config.yaml
head_dim: 64
beta1: 0.95
schedule: "wsd"
train_tokens: 334200000
dataset: "wikipedia_en"
Each number is 128 + 32 x the weight over its row's rms, rounded and kept within 0 to 255. Layers, rows and columns count from 0. The size above them is the row's rms in percent of the matrix's.

# layer 12 MLP down (transposed), 960x320, rms 0.0698, rows 162-214, columns 128-191
size [ 93  99 103 111  96 105 105  92  99 104 107 114  97 104  93  89 107 106  95 104  85 106 103 105  80 102  85 105  95  96 105 102  95 109  92 109 104  97  99 103 106 102 114 107 110 114 110  99 104  93  83 104  99]
[[146 120  93 129 156 135 139 128 155 132 106 136 145  96 163 128 132 132  89  42  63 134  88 183 106 151 107 111  74 132 115  93 187 139 121 100 143 182 143 126  85  62  97 124 125 146 127 183 174 106 125 105 103 149 115 130 150 169 138 138 145 135 100  79]
 [151 121 167 128 160 180 148 211 151  73 111 120 109 138 162 154 142  81 124 167 171 100 127  96 135 140 151 132 192 172 110 182 104 144  95 112 168  84 165 112  90 197 165 126 163 151 131 113 111 156 129 158 136 115  91 168 137 182 176  82 122 151 134 119]
 [100 116 107 161 131 101 110 120 135 147 119 131 176 126 174 116 119 115 129 104  97 141 149 133 100 105 102 157 172 100 112 120  89 105 108 119 125 153 159 121 134 120 129 166 156 140 159 144  58 162 189 171  78 104  66  57 139 127  78 111 152 119  89 176]
 [143 125 108 103 129  92 121 159  99 132 131 103  86 113 157  93 136 133 134 154 120 155  91 136 152 116 162 121 132  77  97 151  45 147 139 102  91 201 147  88 171 130 107 162 145 122 146 102 173 132 142  54 134  65 122 123 129  99 180 121 143 196 152 125]
 [131 138 177  84 111 147 118 181 142 134 113  88 155  85 161 113 128 170  81  94 116 151 122  92 147 104 111 115 142 116  85 100 124 109 138 136 164 182 106 132 117 158 116 132 185 167 118 121 141 152 132 146 162 103 168  65 169  98  92 149 144 119 134  89]
 [196  65 115 187 122  86 118 103 155 118 192 125 134  93 170 124  93 159 107 122 169 136 153 101 109  69 147  91  90 167  58 127  95 151  73 105 139 127 128 109  79 108  92 117  95 132 136 112 155  82  99 156 143  66  89 126 101 124 124 152 109  98 108 144]
 [106 155  94 118 164 118 156 141 165  99 117  91 160 150 145 116 143  33 166 101 105 145 184 143  92  98 146 158  80 162 124 110  73 134 157 148 131 211  83 156 164 127 215 110 129 151 169 175 197 113 181 132 147 143 156 137 163 151 151 104 134 140  82 117]
 [128  55 149  96 110 163 116 143  73 161 102  96 150 124 114 100  68 146 152 141 136 161 128 150 159 154 123  94 141  98 143 157 140 144 163 165 153  86 153 124 147 106  85 146 105  97 153 117 109  60 116 113 107 120 122 110 165 149  99 115 109 111 136 122]
 [129 139 140  74  95 156 163 137 115  97 128 101 150 137 119  97 106 119 172 142 202 105 171 126  93  99  87 131 220 167 145 152  98 111 154 156 168 100 106 144 110 153 115 155 137 111 142 116 181  74 153  75 135 122 117  81 148 104 129 178 115 135 140 145]
 [ 97  98 134  52 149 126 173 132  90 171 172  78  97 105 126 136 101 151  85 105  66 139 149  93 116 141 114 239 110  91 149 114 156 140 176  47 119 143 127 131 111  73 101 169 189 158 110 151  88 113 149 174 119 120  88 149  92 122 145 144  78 145  93  78]
 [137 158 135  89 155 119 170 128 145 178 153  93 115 134 120 135 136 199  86 126 134 137 125 127 124 201  74 118  82  89 119 150 111 123 140 158 122 117 105 126 164 160 141 118 138  87 180 155 157 164 151 127 166 105 144 151 113 122  86 112 103 132 148 125]
 [127  92 114 117  91 145 136 113  72 127 113 144  87 149  36 129 149  72  92 127 147  92 181 153 124 154 149  73 141 141 108 125 115 121  97 165  82 154 114 156 156  98 111 130 128  95 128  98 112 155 117  74 132 112 162 112  68  69 141  92 169 117  70 159]
 [160 152 161 135 133 122 128 132  88 114 114 155  79 161 147 105 118 117  95 219 172 131 109 182 150  94 122  88 125  81 101  85 120 166 100 165 107 139 145 152 135 143 110 130 119 116  96 174 110 116 137 146  96 142  98 129 157  89 130 112 140 117 137 129]
 [124 156  90 148 109 195 111 118 132 154 137 150 108  94 122 139 120 135 160 124 142 134 169 149 123 114  97  96 160  47 116 109 142 123 114 100 163 130 182 136 166 117  97 144  66  94 133 109 137 156 152 169  94 119  42 153 141 124 180 122 187  94 109  75]
 [146  85 107  99 108  64 105 162 148 132 148  89 147  88 130 139 129 185 142 135 162 142 159 140 173  80 118 130 102 123 116 116 192  88 129  59 140 149 194 167 103 155  88 130 101 176 132 136  95 109 139 155  99 137 157  60 129 113 158 146 103 133  98 142]
 [ 76  67 126 176 108 101 154 106 138 179 141 155  52 184 104  42 156  95 101  85 124 136 107  95 137 151 122 155  58 138 141  94 147 116  86 193 101  84 136  93 130 156 125 166 117  65 124 130 129  59 101 116 160 111 140 198 135 158 120 111 186 106 111 150]
 [155  76 172 134 162 177 151  82 162 123 111 140  98 108  79 163 118 105 158  47  98 112  78 104 110 148 133 119 128 164 194 129 160  77  97 172 122 101 158 153 125 142 159 124 127 132 123 209 154 123 218  81  84  84 101  91 137 108 129 199 102 103 149  99]
 [103 139 112 160  83 130  86 146 115 128 138 137  89  98 139  93 164 113  85 124  97  97  86  52 121  83 104 193 125  98 187 128 146 149 100 120 110  79  75  72 126 132 200 159 121 154 125 132 129 114  81 111 206 121 112 107  90 124 127 156 112 204 126 145]
 [131 149 116 145 114 120 123 125 118 101 122 171 139 203 160 124 155 100 119 167 133 193 179 160 139 121 137 105 120 124 101 163 123 207  89 153 109 143 117 117 102 155 156  80 106  92  80  91 111 136 150 107  81 157 134  61 118 112 149 155  97  88 168 136]
 [165 109  92 172 161  95  97 151 115 127 120 134 109 119 144 101  86 118 171 153 119  63 158  94  86  95  83 140 144 138  80 129 138  76 118 107 159 119  93 120 162 190 124  64 115  62 101 129 165 130 115 128 158 149  96 143  75 105  90 148 149 119 230  83]
 [ 84 144 166 124 143 133  95  91 142 117  85 106 154 145 144 172 112 117 136 119 158 142 126 162 118 162 149 118 108 144 127 121  95 102 132 100 111 142 124  99 139 114  65 126 105 118 154  92 149 170 128 104 100 101 133 175 146  66 154 118 132 191 148  90]
 [190 145  99 163 108 152 146  86 115 160  87 242  82 148 105 139 116 144 120 111 161 172 139 128 142 198 152  87 183 100 132 113 133 103 131 157 176 120 132  57 111  31  77  81 115 147 107 143 151 148 156 127  88 112  73 109 140 118 113  97 143 118 108 112]
 [167 154 123 131 149 128 124 180 124 115 104 146 152 118 128 118 104  75 114 136 119 134 157  91  99 130 148 212 121 131 105 141 125 122 156 134  94 117 101 102  91  73 170  83 128 113 167 111 185  90 166 164 133 153 168 147 168 104 127 119 143 103 106 100]
 [ 81 123 134 118 154 111  65 159  98 161  93 112 106 146 136 160 115 145  87 174 154 119 144 142 134 152 152 156 146 153 149  82  97 131 106 136 119  88  87 109 129 132 109  38 145 101 159 168  51 119 120 161 156 184  71 153 184 103 113  84  91 139 176 144]
 [146 170  82 144  84 114  92  70 162 148  73 176 136 150  68 140 139 133 139 102 133 129 137 170 171 134 132  37 107 144 114 145  97 118 121 128 106 163 114 126 105 153 198 153 146  98 111 128 151 105  96 116 133 177 117 169 140 138 173  91 125 104  84 122]
 [156 177 170 196 136 108 138 147 157 154  93 154 111 114  78  94 147 159  81 129 132 136  93  96 164 113 133  92  69 129 116 185 131 122 114 120  97  95 116 119 118  91 141 114 103 144 104 101 153  55 101  83 157 135 158  96  99 170 137 116  49 120 118 115]
 [141 189 160 182 142 157  82 140 121 130 118 118  68 110  53  46 156  89 114 119 173 130 157 115 115 173 163  64  92 150  78 134  96 118 133 246 133 108 156 128 134 149 119 154 112 159 127 165 101 152 124 141 112 133 162  95 161 120 120  84 182  91 144 126]
 [115 108 122  85  82 154 177 108 131 169 143 126 105 194 121  72 167 140 122  99 123 113  84 173  55 123 197 115 143 104 190 108 183  87 150  85 105  98 179  93 103 131 169  77 113 104 144 142 171 171 134  97 131 158 145 172 136 149 111 123 108 144 151 159]
 [139 180 177 157 165  45 143 114 125 122 130 140  88 147 119  78 126 129 149 101 163 149 174 150  98 138 117 141 175 100 150 145 146  85  97 148 183  84 160  90 107 111  89  94  73 140 183 129 138 133 205 148 139 129 126  92 126  69 133 125 190  80 137 144]
 [162  72 126 116 118 121 162 150 121 140 153 158  90 141 179 162  80 122 122 145 132 130 132  70 141  81 122 132 113  68  94 135 171 167 123  94 148 154 110  88 161 137 127 107 128 104 166 136 129  92 181 139 188 152 132 154 153 121 139 185 156  68  87 128]
 [107 119  89 125 106 171 120  79 138 136 150 128  53 112 123  99  97 103 146 129 151 133 162 113 168 163 100  57 149 132 142 110 134 145 167 104  41 169 107 111 160 175  98 150 152 134  94  88 137 143 148  36 139 144 142  95 106 131 140 104 185 138 124 161]
 [144 143 100 144 159 104 109  74  97 191  80 140 178 144  95 179 163 125 115 123 114 109  96  99 132 138 139 153 216 178 105  88 107  80 185 146 157 150 133 121 113 120 179 146  54 137 188  95 114 126 114 159 157 129 110 163 156 140 125 108 137 115 106 161]
 [154  93 110 132 146 108  85 162 159 132  84 119 167  95  66 135 153 135  60 180 125 120  43  99 102 134 122 169 105  97 110 122  87  76 119 106  84  85 178 178 132 153 113 127 107 117 124  83 121 101 122 152 126 149 166 119 141 147 158 129  49 166 103 147]
 [144 105 116 115 144 143 133  40 122 178  88 127 116 126 184  85  39 110 117 139 121 169 133 160 140 132 133 148 104 180  90 125 136  89 148 162 105  91  93 127 147 144 110  82 151 118 152 130 129 105 102 192 136 159 165 153 152 135 148 105 100 136 170 100]
 [ 93 160 123 125 100 125 154 166  97  91 126  57 114 132 120 142 107 137 124 136 195 127 134 176 139 121 150 107 132 133 121 123 119 154 111 135 103 162 131  96 120 163 187 111 140 186 176 173 130 136 151 124 144  94 179 140 120 180 166  78 209 170 118 138]
 [146 168 191 101 125 104  82  96 135 175 143 146  77 175  94 154 136 182 160 150 146 150 129 160 103 145 153 129 131 146 144 128 116 162 183 115 120  93 149 146 110  73 147 149 145 159 103 176  99 122 154 131 120 128 148 129 160 124 159 185 188  88 115 126]
 [126 127  98  80  97 157 164 110  94  99  89 160 157 157 116 109 116  68  87 150 148 139 192 157 217 129 100 118 114 100 121  73 106 207 141 182 153 126 162 133 130 141  99  94 157 154 105 129 165 127 131 113 140  98 131 166 169 129 142  73 139  92 150 137]
 [146 147 145 108 111 144  93  62 112 133 138 131  73 194 159  80  50  99 185 152  94  97 141 100 157 174 163 104 150 166 143 136 185 114 178 120 141 124 159 117  99  58 162 123 121 118 173 168 121 164 125 146  73 190 124 147 109 113 122 110 178 116 107 104]
 [159  53 151  85 156 141 156 138 130 126 135 119 182 166 108 168 185 153 143 189 120 152 162 113 111 127  93  90 116 157 149 176 110 124  99  69  84  74 182 181 115 156 161  92 131 160  90 109 119 108 124 133 135 132 152 120 120 125 139 136 133 112 124 126]
 [152 122 118 146  77 185 118 192 179 145 158 155 124 149 171 111  84 141 141 128 126  65 147 171 116 144 164 114 124 132 153 123 115 134 126 112 160 111 121  69 101 101 166 128 140 124 162 168 181 107 122 126 133 132 113  79 181 162 119 108  85 111 193 162]
 [150 164 137 131 142 122 135 102 122 125  51 134 133 156  90  81 135 126  99 182 104 132 161  86 140 132 122 129 118  87  88 176 147 156 162 137 117 156 128  71 131 145  78 143 120  64  86 142  85 158 115  72 119 109 159  99 113 107 150 157  84 124  88 152]
 [ 87 140 120 202  79  62  98 109 159 138  71 130 137 132 160 106  89 137 104 170 120  88 162 113 122 131 148 110 150  99 101 144 136 165 131 134 163  75 203 141  67  51 115 104  99 170 161 156 118 132  72  82 113 192 129 103 140 139 128 135 207 122  94 142]
 [153 118 124 113 101 156 164 133 119 121  79 108 145 104  80 108 128 149 126  56 164  86 108 171 148 185 137  85 137 201 141 150 165  95 153  85 130 129 119 197 171 155  84 108 164 143  80 117 132 103 152 116 146  90 149  93 104  82 151 114 114 107 160  71]
 [183 100 129 163 205 123 130 156 137 158 117 104 119 127 137  83 137 146 129 136  62 119  64 129 132 114 146 169 106 152 135 110 130 129 179 104 167 120  95  95 147 137 178  99 120 121 106 114 126 126 103 134 129 147 112 153 104 157 142 143 153 118 174 129]
 [118  93 143 169 166 119 151 121 126 139 141 160 176 144  59  39  84 107 169 143  50 161 124 158 122 159  87 101  83 127 120 107 164 138 131 111 100 138 203 115 145  94  23  85 146 122  65 106 107  86 115 154 138  92  84 138 103  99  92  69 162 144 123 106]
 [ 95 167  94  86 108 221  96 116 110 159 162 106 123  86 106 128 147  48  84 135 105 153 102 149 111 172 115 147 131 107  80 131  82 175  96 202 184 152 132 119 129 132  66  88 101  87 162 101 103 129  81 104 193 154  84 163  80  94 120  75 121 173  80 129]
 [145 115  61 134 139 126 121 132 139 134 118 153  98 180  91 179 130 163 132 160 163 130 168 111 120 134  78  56 214 153 178 157 145 150 119 137  63 130 132 134 131 193 126 151  91 150 136 146 158 115  95 167 137 124 127  87  74 117 152 134 113 121  77  99]
 [153 172 162 130 136 157  98 135 137 124  76 101 106 110  90  67 176 132 145  93 122 148  62 100 101 163 136 106  99 151 137 155 116  91 143 144 128 111 142 117 138 126 130 134  99 117 143 157 129 127 144 147 163 107  59 227 107 118 124  76 144 151 134 102]
 [120 165 104  80 119 141 124  67 156 131 137  97 112 192 161 133 161 124 163 135 104 163 148  58  91 190  88 136 120 174 138 144 145 123 140 136 147 141 149 157  54 122 114  92  77 133 130 159 118 153 160 198 127 112 133 164 121 126  92 140 161  83 152 125]
 [144 104  94 107 105 153  81 114 139  74 176  99  86 111  82 189 174 122 152  97 179  95 144 147 110 195 113 133 196  90 150 114 157 144 128 137  98 155 163 130  41 171  80 117 169 106 150 127  96 118 135 156 113 115 166 137 188 161 172  72 113  75 170  94]
 [130  86 144 144 100 147 166 165 107 123 100 128 174 154 104  64  75 146  70 141 131 149 103 150 169 133 110 115  96 129 160 119 107 134 161 159  98 146 126 176 139 129 132 106 146 159 153  73 139 108 117 195 157 198 167 116 123  94 125 165 119 132 104 142]
 [138 167 110  98 155 147 174 168  62  99 182 137 104 137 111 138 202 134 119 188 112 119 201 104 164 108  99 137  99 125 140 162 174 219 106 132  93 112 109 127 156 173 103 136 125  97 129 143 117 116 165 132  87 123 156 199 160 121  92 136 198  99 204 162]
 [113  83 205 140  97 123  97  77 131 136 144 159  57 134 153 114 109 115 115  94 126 139  91 109 149 131 110  80 111  74 108 138 163 148 115 176 168 140 120  62 161 141 143 155 117  78 109 123 165 140 192 147  81 184  85  78 109 119 102  97 135  83 102 132]]
# layer 12 MLP up, 960x320, rms 0.0751, rows 163-214, columns 128-191
size [ 97 103 108  96 106 101  91 104 108 111 100  94 103  95  88 108 110 101  97  91 107 100 102  79  98  82 110  95 100 103 100  99 109 107 102 102  91  97 104 103  97 113 108 105 111 108 106  98  97  94 104 100]
[[133 102 102 156 113 107 143 191 132  87 139 147 123 139 122 105 117 126 131 102 125 131 136  22 166 114 150 190 118 131 117 131 126 116 165 151 187 110  87 107 167 134  32  91 114  56 119 140 136 104 112 102 161 189 172 167 137 142 125 167 117 160 118 141]
 [136 115 152 168 106 108 187 130 121 112  60 153 172 110 115 142 178 150  87  96 126 105 106 105 174 138 129 154 171 162  96 201 178 110 143 167 123 157 108 121 128 149 117 132 115  72  64 156 175 138 135 110 190  66 103 123  88 104 141 150 131 131 166 137]
 [147 101 152 146 164 101 177 170 139 161 127 117 165 107 201 112  88  95 135 139 124 170 138 151 101 134 149 105 188 106 171 123 149  81 103 193 163 107  76 115 101 147  83 113 134 142  91 144 204 153 120 162 148  95 173 132 184 177 152 167  83 183 113 142]
 [102  61 120 129 113 106 159 155 100 128 117  86 158 138 194 141 143 101 103 149 173 128  73 141 105  82 108 127 152 117 127 129 189 121 182 114 166 125  74 112  98 111 117  91 153  95 117 155  31 119 131 131 132 159 129  81 100 168 142 166 139 104 137 138]
 [164  97  62 137 130 150 101 133 133 170 146 119 142 150  56 108 140 147 160 137  92 189  84 178  98  84 116 130 181 113 143 121 136 112 117 111 163 131 124 142 152 108 159 161 117 173  98 131 163 152 139 147  78 193 124 111 161  81 113 163  55 179 155 101]
 [152 114 119 110 142  69 113 127  91 155 100 193 136  21 155 108 124 152 173  80 121 144 139  89 160  94 131 176 104 165 113 120 140 117 161 150 178 149 136 125  71 177 128 138 142 117 131 104  41 115 102 121 159  99 101 103 132 104 107 190 136 158 162 140]
 [172 184  96 140 140  91 129 110 171  90 143 156 112 122 187 116  94 172 148  57  92 101 120 131 134 132 147 183 172 137 103 111 140 132  78  88 124 177 157 159 141  89  93  90 155  99 178 119 149 198 140 138  77 180 168 172 124 142 120 135 153 109 139 134]
 [ 93 104 146 169 106  89 114 174  88 193 139 160 133 137  94 114 135 109 112 139 169 136 154 113 116 168 142 161 129 117 129  90 146 100 137 124 133 135  95  92 149 166 148 150 177 135 149  86 160 111 111 146 154 100 108 129 158 114 110 101 158 100 114 167]
 [157  62  94 136 186 114 180 102 164 113 127 168 155  92 184 122 116 106 153 151 108 136 149  77 154 121  86 126 129 166 153 119 137 105 127 105 147  75 101 175  96 153  96 112 141 127 167 117 122 148 126 175 141 184 105 130 115 172 137 136 103 125 121 132]
 [173 102  97 128 168 147 108 124 185 162 180 235 165 150 129 135 176 110 102  90 117  95 129  99  96 156  92 103 160 153 122 206  81  83  89 106 159 117 150 151 112 132 118 140 230 156 156  88 121 141  81 158 116 139 162 104 106 153 104  90 123 171 103 119]
 [ 92 112 133 126  77 153 128 161 152 142 122 166 130  56 132 127 101 166  91 103  86 172  58 140 116 134 144 159  83 110 151 132 106 125 124 174 167 138 125 156 104 150  94 150  81 134 141 195 133 162 145 141 193 169 128 141 128 119 127 108  92 123 190 106]
 [ 77 112 134  99  95 126 132 139 172 114 150 158 139  90 170 109 168 157 167 164  87 214 151 124 175 127  80 121 104 135 165 108 141 121 147 172 160 162 125 106 124 164  84 125 107 163 115 149 101 150 114 128 130 160 107 151 137 123 140 151 142 138 140 114]
 [165 144 148  99 169 122 131  99 159  65 156 160 141 127  87 104 111 101 140 152 121  99 128 153 177 155  98 171 145  97 105 112 149 128 101 130 182 170 134 121 125 161 116  92 139 136 130 128 166 143 110 133  62 123 137 137 177 107 178 162 101 111 214 147]
 [104 113 129 191 156 202 163 136 119 147 102 144 172 114  96  98 126 101 140  86 162 142 120 115 152 123 145 153 130 170 124 161 128  68 148 133 109 122 143 161 111 160  82  97 129 165 129 109 127 163 136 144 216 109  89 177 174 130 115 118 139 130 139 153]
 [144 146 143  85 159 105  96 164 140  92 145 128 134 123 195 119 121 145 180 143 118 105 150 183 156 134 101  87 187 114 151 154  76 100 169 107 121 137 105 132  63  77 107 128 135 132 183 144 144 249 126 157 105 215 122 111  78  95 170 191 131 103 139 167]
 [116 130  84 134 111 110 138 201 152 147 155 151 131 113 183 133 173 127  92 129  97 102  86  92  89  83  89 132 146 103  99 112 132 130 170  99 177 137  53  74  75 114 148 171 153 119 146 136  90 158 137 145 156  87 179 156 148 113 105 112 164 192 151 185]
 [ 73  79  94  75  85  95  94 135 133 183 185 146 153  45  88 132 140  82 106 101 137 128 116  94 151 133 173 189  98 113  57 102 163  86 111 126 125 120  81 200 108 118  88 113 164 179 146 109 141 169 129 145 122 192  78 131 146  67 131 119 129 145 168 163]
 [ 66 145 100 144 124 102 168 130 128 121 103  84 132  95  90 105 122 179 110 104 153 146 111  39 125  25 110  95  99  86 130 136 116 111 112 123 139 154  48 108 160 107 106 132  82  92 129 158 140 109 153  68 124 143 166  95 131 153 123 166 157 144 148 124]
 [146 143 192 202 149 116 134 119 105 114 146 148 145 120 177 106 128 173 133 126 145 121 103 130 158 149 131 106 124 148 173 139 144 134 165 139 151 108 100 173 109 125 157 138  93  81 149 112 159 133  94  80 127  72 162 154 182 136 166 122 153 127 114 125]
 [132 109 156 158 142 160 155 169 155 143  83 117 152 131 143 150  81 153 130 128  80 123 100 166 160 130 124 141 140 165  89 122 122 105 133 148 157 167 128 126 152 145 135 151 167 133 132 118 132 154 153 153 139 149 149 119 148 153  66 150  91 183 110 153]
 [148 104 126 113 130 130 110 125 154 166 109 146 148 140 141 147 151 112 142  64 168 172 112 118 134 102 185 142 168 122 107 197 152 132 123 106 145 181  88 105 117  62 130 122 142 135 193 136 136 140  91 184 150 165 127 119 195 128  61 129 165 133 203 140]
 [113  79 141 188 144 143 118 136 154 139 172 174 128 131 102 113 150 148 134  46 120  98  42 160  90 117  90 157 183 168 129 137 121  99 148 102 149 136 162 132 148  92 123 150 140 151  91 138  79 146  62 150 100 167 138 193 166  91 113 166 118 117 151 130]
 [108 150 140 117  91 104 142 133 118  95 126 107 142  96  94 115 139 174 123 119 138 101  98 134 203 126  83 148 142 148 144  95 120 105 137 114 111 134 111 143 151 140 155 164 142 119 124 174 155 154  85 108 129 118 161 113 124 126 165 127 127  91 133 103]
 [ 99 114  69 142 118 189 143 192  97 132 165 133 151 108 144 101  94 129 130 146 130 140 116 136 148 119 102 176 177 124 122 167 236 152 182 184 152 181  92  85 142 120  68  94 104 145 166  99 130 103 110 162 172 118 154 141 174 130  95 163  89 169 101 115]
 [124 140 164 111 114 121 134 121 176 138 149 140 153 138 110 130 116  90 141 132 174 133 151  67  98 140 167 171 144 112  93 116 120 120 167 198 166 113 126 109 122 134 103 160 153  82 123 109 108 129 104  95 198 126  80 106 160 109  65 119 117 181 105  86]
 [131 108 147 141 159  79 114 118 143 108 167 161 128 131 143 101 141 135 140 130 129 121  89 121 133 132  64 137 129 128 143  95 193 144 112 155 123 158  88 189 127 118 140 159 118  95 183  88 216 135 119 132 118 130 223 117 150 156 114 165  58 179 152 115]
 [159 106 126 179 128  81 153 130 191  95 150 131 134 108 213 158 119 172 145 158  99  89 123 125  62 129 113  84 188 113 118 163 190 162 112  95 196 140 150 130 140  83 175  79 138 152 211 123  84 119 115 104 130 125 110  53  73 138 100  78  91 125 144 142]
 [123  87  81 167 144 133 157 123 131 126 147 167 121 103 104 104 134 158 161 111 160 131  85 142 153 100 172 152 124 167 166 130 191  96 165 125 130 107 100 114 113 154 143 145 120  97 116  95  54  83  75 120 130 152 151 118 148 105  56  96  91 135 143 128]
 [155 103 159  56 110  91 185 148 136 127 133 120 122 129 157  96 136 123  92 131 142 111 115 159 154 131  93 159 132 132 143 148 147 105 142 145  81 173 129 189 128 128 134  83 166 157 126 168 141 125  76 153  78 150 119  82 139  63  48 161 166 146 166 112]
 [115  54  65 103  73 114 145 196 127 186 172 132 171 111 123  94 109 123 170 152 112 133 102 149 153  92 109  61 123 138 117 126 156 131 136 173 137 168 144 187 142 126 101 128 137 126 129  86  98 133  68 116  86 154 159 174 169 155 124 143  90 194 102 126]
 [103 143 142 133  65 136 132 121 103 112 125  92 183 141 146 105 132 185 123 150 107 123  83 136 130  55 109 122 172 142 167 157 196  96 179  92 141  94 143 142 158 129 159 177 121 109 177 214 127 158 117 126 118 141 175 101 183 128 132 132 111 106 100 139]
 [117 134 143 148 191 136 153 119 138  63 129 116 125  92 107 119 105 136 221 156 162 104 154 113 151 166 108 142 138 156 150 178 113  90 116  58 158  77 152  86 146 193 140  96 151 106 115 129 136 173 103 171  82  77 160 132 138  97 134 113 120  95 147 106]
 [172 146 119 128  90  97 146  56  89 166 121 194 135 134 207 144 119 109  94 119 103 139 117 112 118 117 103 153 146 140  71 164 124 101 117 208 130  85 106 103 123 157 144 130 120  64 148  51 135 109 142 127 113 127 111 173 151 146 132 103 107 146 170 165]
 [115  99 111  84 172 110 112  90 133 126 152 130 163  90 123 113  40 117  65 112  79 142 154  86 118  92 104 145 152 111 112 134 152 104  74 140 133 105  70 175 114 134 119 115 135  90 151 141 152 131  83 125 141 154 121  74 135 123 138 185 102 160 122 169]
 [155  75 156 130 188 149  77 197 139 149 122 115 108 127 144 128 174 126 158 138 143 177 108  74 106  58 103 162 206 198 110 162 102 133 137 109 145  78 107 107 109 137 148 138 147 152 188 138 134 168 131 154 185 137 158  83 156 147  89 127 108 160 181 114]
 [104 120 153 115 137 112  59 122 179  75 140 126 112 113 151 143 166 133 110 171 175  97 117  89 117 106 183 156 151 159  85 137 139 130 100  93 147 156 158 148 103  99  72 113 129 114 122 108 114 179  91 140 203 132 135  94 152 135 164 190 128 189 141 146]
 [138 131 147 116 115 118 160 117 148 147 121 126 134  70 129 116 110 164 105  89  88 145 105 183 149 146  97 144 120  90 161  91 110 108  72 125 139 143 153 138 117 200 111 161 133  93 107 131 160 125 174 223 105 117 125 118 126 154 145 126  93 143 163 144]
 [158 201 106 181 138 123 142 177 123 167  42  91 144 151  88 147 117 175 134  49 149 186 111 114 180 132 128 181 125 150 124 128 118 140 137 102 127  77 115 168 150 124 124 128 106 107 124 147  99 139 134 155 170  59  93 156 121 180 138 106 138 101 163 143]
 [114 119  98 139 127  63 118 143 156 117  83 150 112 107 147 131 117 126 166 156 115 162 175  99  97 112 111 119 184 111 125 119 152 137  49 134 116  62 173 134  88 117 116 173 119  99 111  73 131 164 117 120 124 190  96 102 201 124 158 120 108 138 114 130]
 [113 167 165  56 127  88  86 110 117 153 145 119 128  77 113 134 123 114 132 102 115  77 103  94 164 113 159 134 149 180 224 141 128 126  96  89 120 145 161 161 153 100 144 120 190 159 106 187  62 172 154 158 127 168 189 184 198 131 142 128  97 102 154 110]
 [116 140 113  93 195 208 145 142 111 132 191 104 110 124 162 112 151 127 185  96 138 175 123 165 167 120 109 124 120 150 146 134 102  90 108 121 150 173  71 130 172 192  86 139 140 111 149 148 134 172 191 193 109 102 174 152 142 116  90 121  79 118 194 129]
 [170 171  97 130 166 139 134 168 126 140 167 172 160 131  91 117 106 143 166 100 141  94  96 140 134 117 123 158 102 117 132 172 130  52 157 112 115 103 140 183 180 120 175  66 165 173 100 163 136 170 127  97  73 145 161 188 113 111  92  67  74 142 161 128]
 [173 175  47 112 109 197 199 157 150 128 168 132 147 129 133  89 155 169 164 125 112 151  91 156 205  99 113 159 163 158 160 127 191  60 153 142 116 151 141 131 146 138 168 113 133 164  92 142 128 148  99  99 116 143 151 135 136 135 154  97  93 121 149 100]
 [131 133  62 137 130  81 162 195 142 121 113 101 188 120 134  94 112 185 110 148 152 143 115 107 131  95 101  88 123 106 100 113 166 144 156 166 155 119 143  72 101 148 109 151 121 103  76 140 118 179  78 170 123  70  85 181  92  68 134 173 101 164  76 164]
 [131 139  33 141 174  94 123 118 166 121 121 155 158  50 105  84 138 166 155 131 106 148  35  90 147 165  98 142 134 106 145 163 176 103 160 171 128 138 155 173 122 152 121 127 161 148 117 141  97 199 133 159 107  99 155 163  85 113 117 111 107 120  95  87]
 [207 165 157 150 122  94  93 183 150 134 118 164 144 101 130 140  75 130 184 125 134 143  98 155 143  66 139 172 142 187 106 119 127  98 146  99 118 117  96 141 113 114 119 121  99 174 143  91 135  84 111 112 116 155 114 122 211 125 123  87 132 185 158 136]
 [ 96 108 175 157 119 127 207 102 128 140 150 143 142 146 182 163  95 129 108 190 107 133  54 133 238  43 151 115 160 144 160  95 136 144 181 118 138  93  95 150 102 133 128 126 153 165 114 138 110 120  73  82 121 132 158 119 181 104 106 140 118 158  96 136]
 [111 132 115 162 164  82  94 121 135  73 183  97 147  99 108 156  96 131  94 142 107 117 128  91 106  83 137 109 164 124 109 152 142  96 123 124 131 155 128 140  81  85  78 110 154 124 153  91 183 129 129  79 157 193 144 124 113 173 146 132 153 117 154 162]
 [147 135  94  96 178 115 151 179 140 139 133  88 152  85 102 124 134 136 172 160 107 118  54 132 120  83  87 188 125 146 105 128 133  82 170 137 154 118  72 144 157 151 161  93 130 131 135 157  54 116  86 105 132 108 122  80 190 116  79 119 111 152 125 112]
 [149 107 104 157  80  99 117 150  92 106 180 106 137 110 195 116 129  95 109 135  77  74 154 111 112  77 144 145 156 112 191 161 195 172 122  90 220  81  80 109  78  92 153  76 122 137  87 123 111 177 109 134  95  52 141  77 118 143  72 125 113 119 171 185]
 [ 93 155  82 117 135 114 117 184 128  80  95  90 169 162 132 126 124 124 141 174  82 123  93 128 162  93 113 107 151 130 136 111 158 143 168 101 120 161  71 148 133 138 119 103 148 133 108 179  94 116 127  74 125 165 194  86 126  99 120 121  75 116 143 184]
 [137 117 104  67 146 107 155 186 144 169 140 142 141 110 169 103 102 129  89 111  84 139 137 124 117  87  77  85 108 164 109 140 190 130 101 140 127 126 109 122 101 150  87 148 131 168 164  78 208 145  63 143 131 130 122  68 134 100  98 184  94 151 151 213]]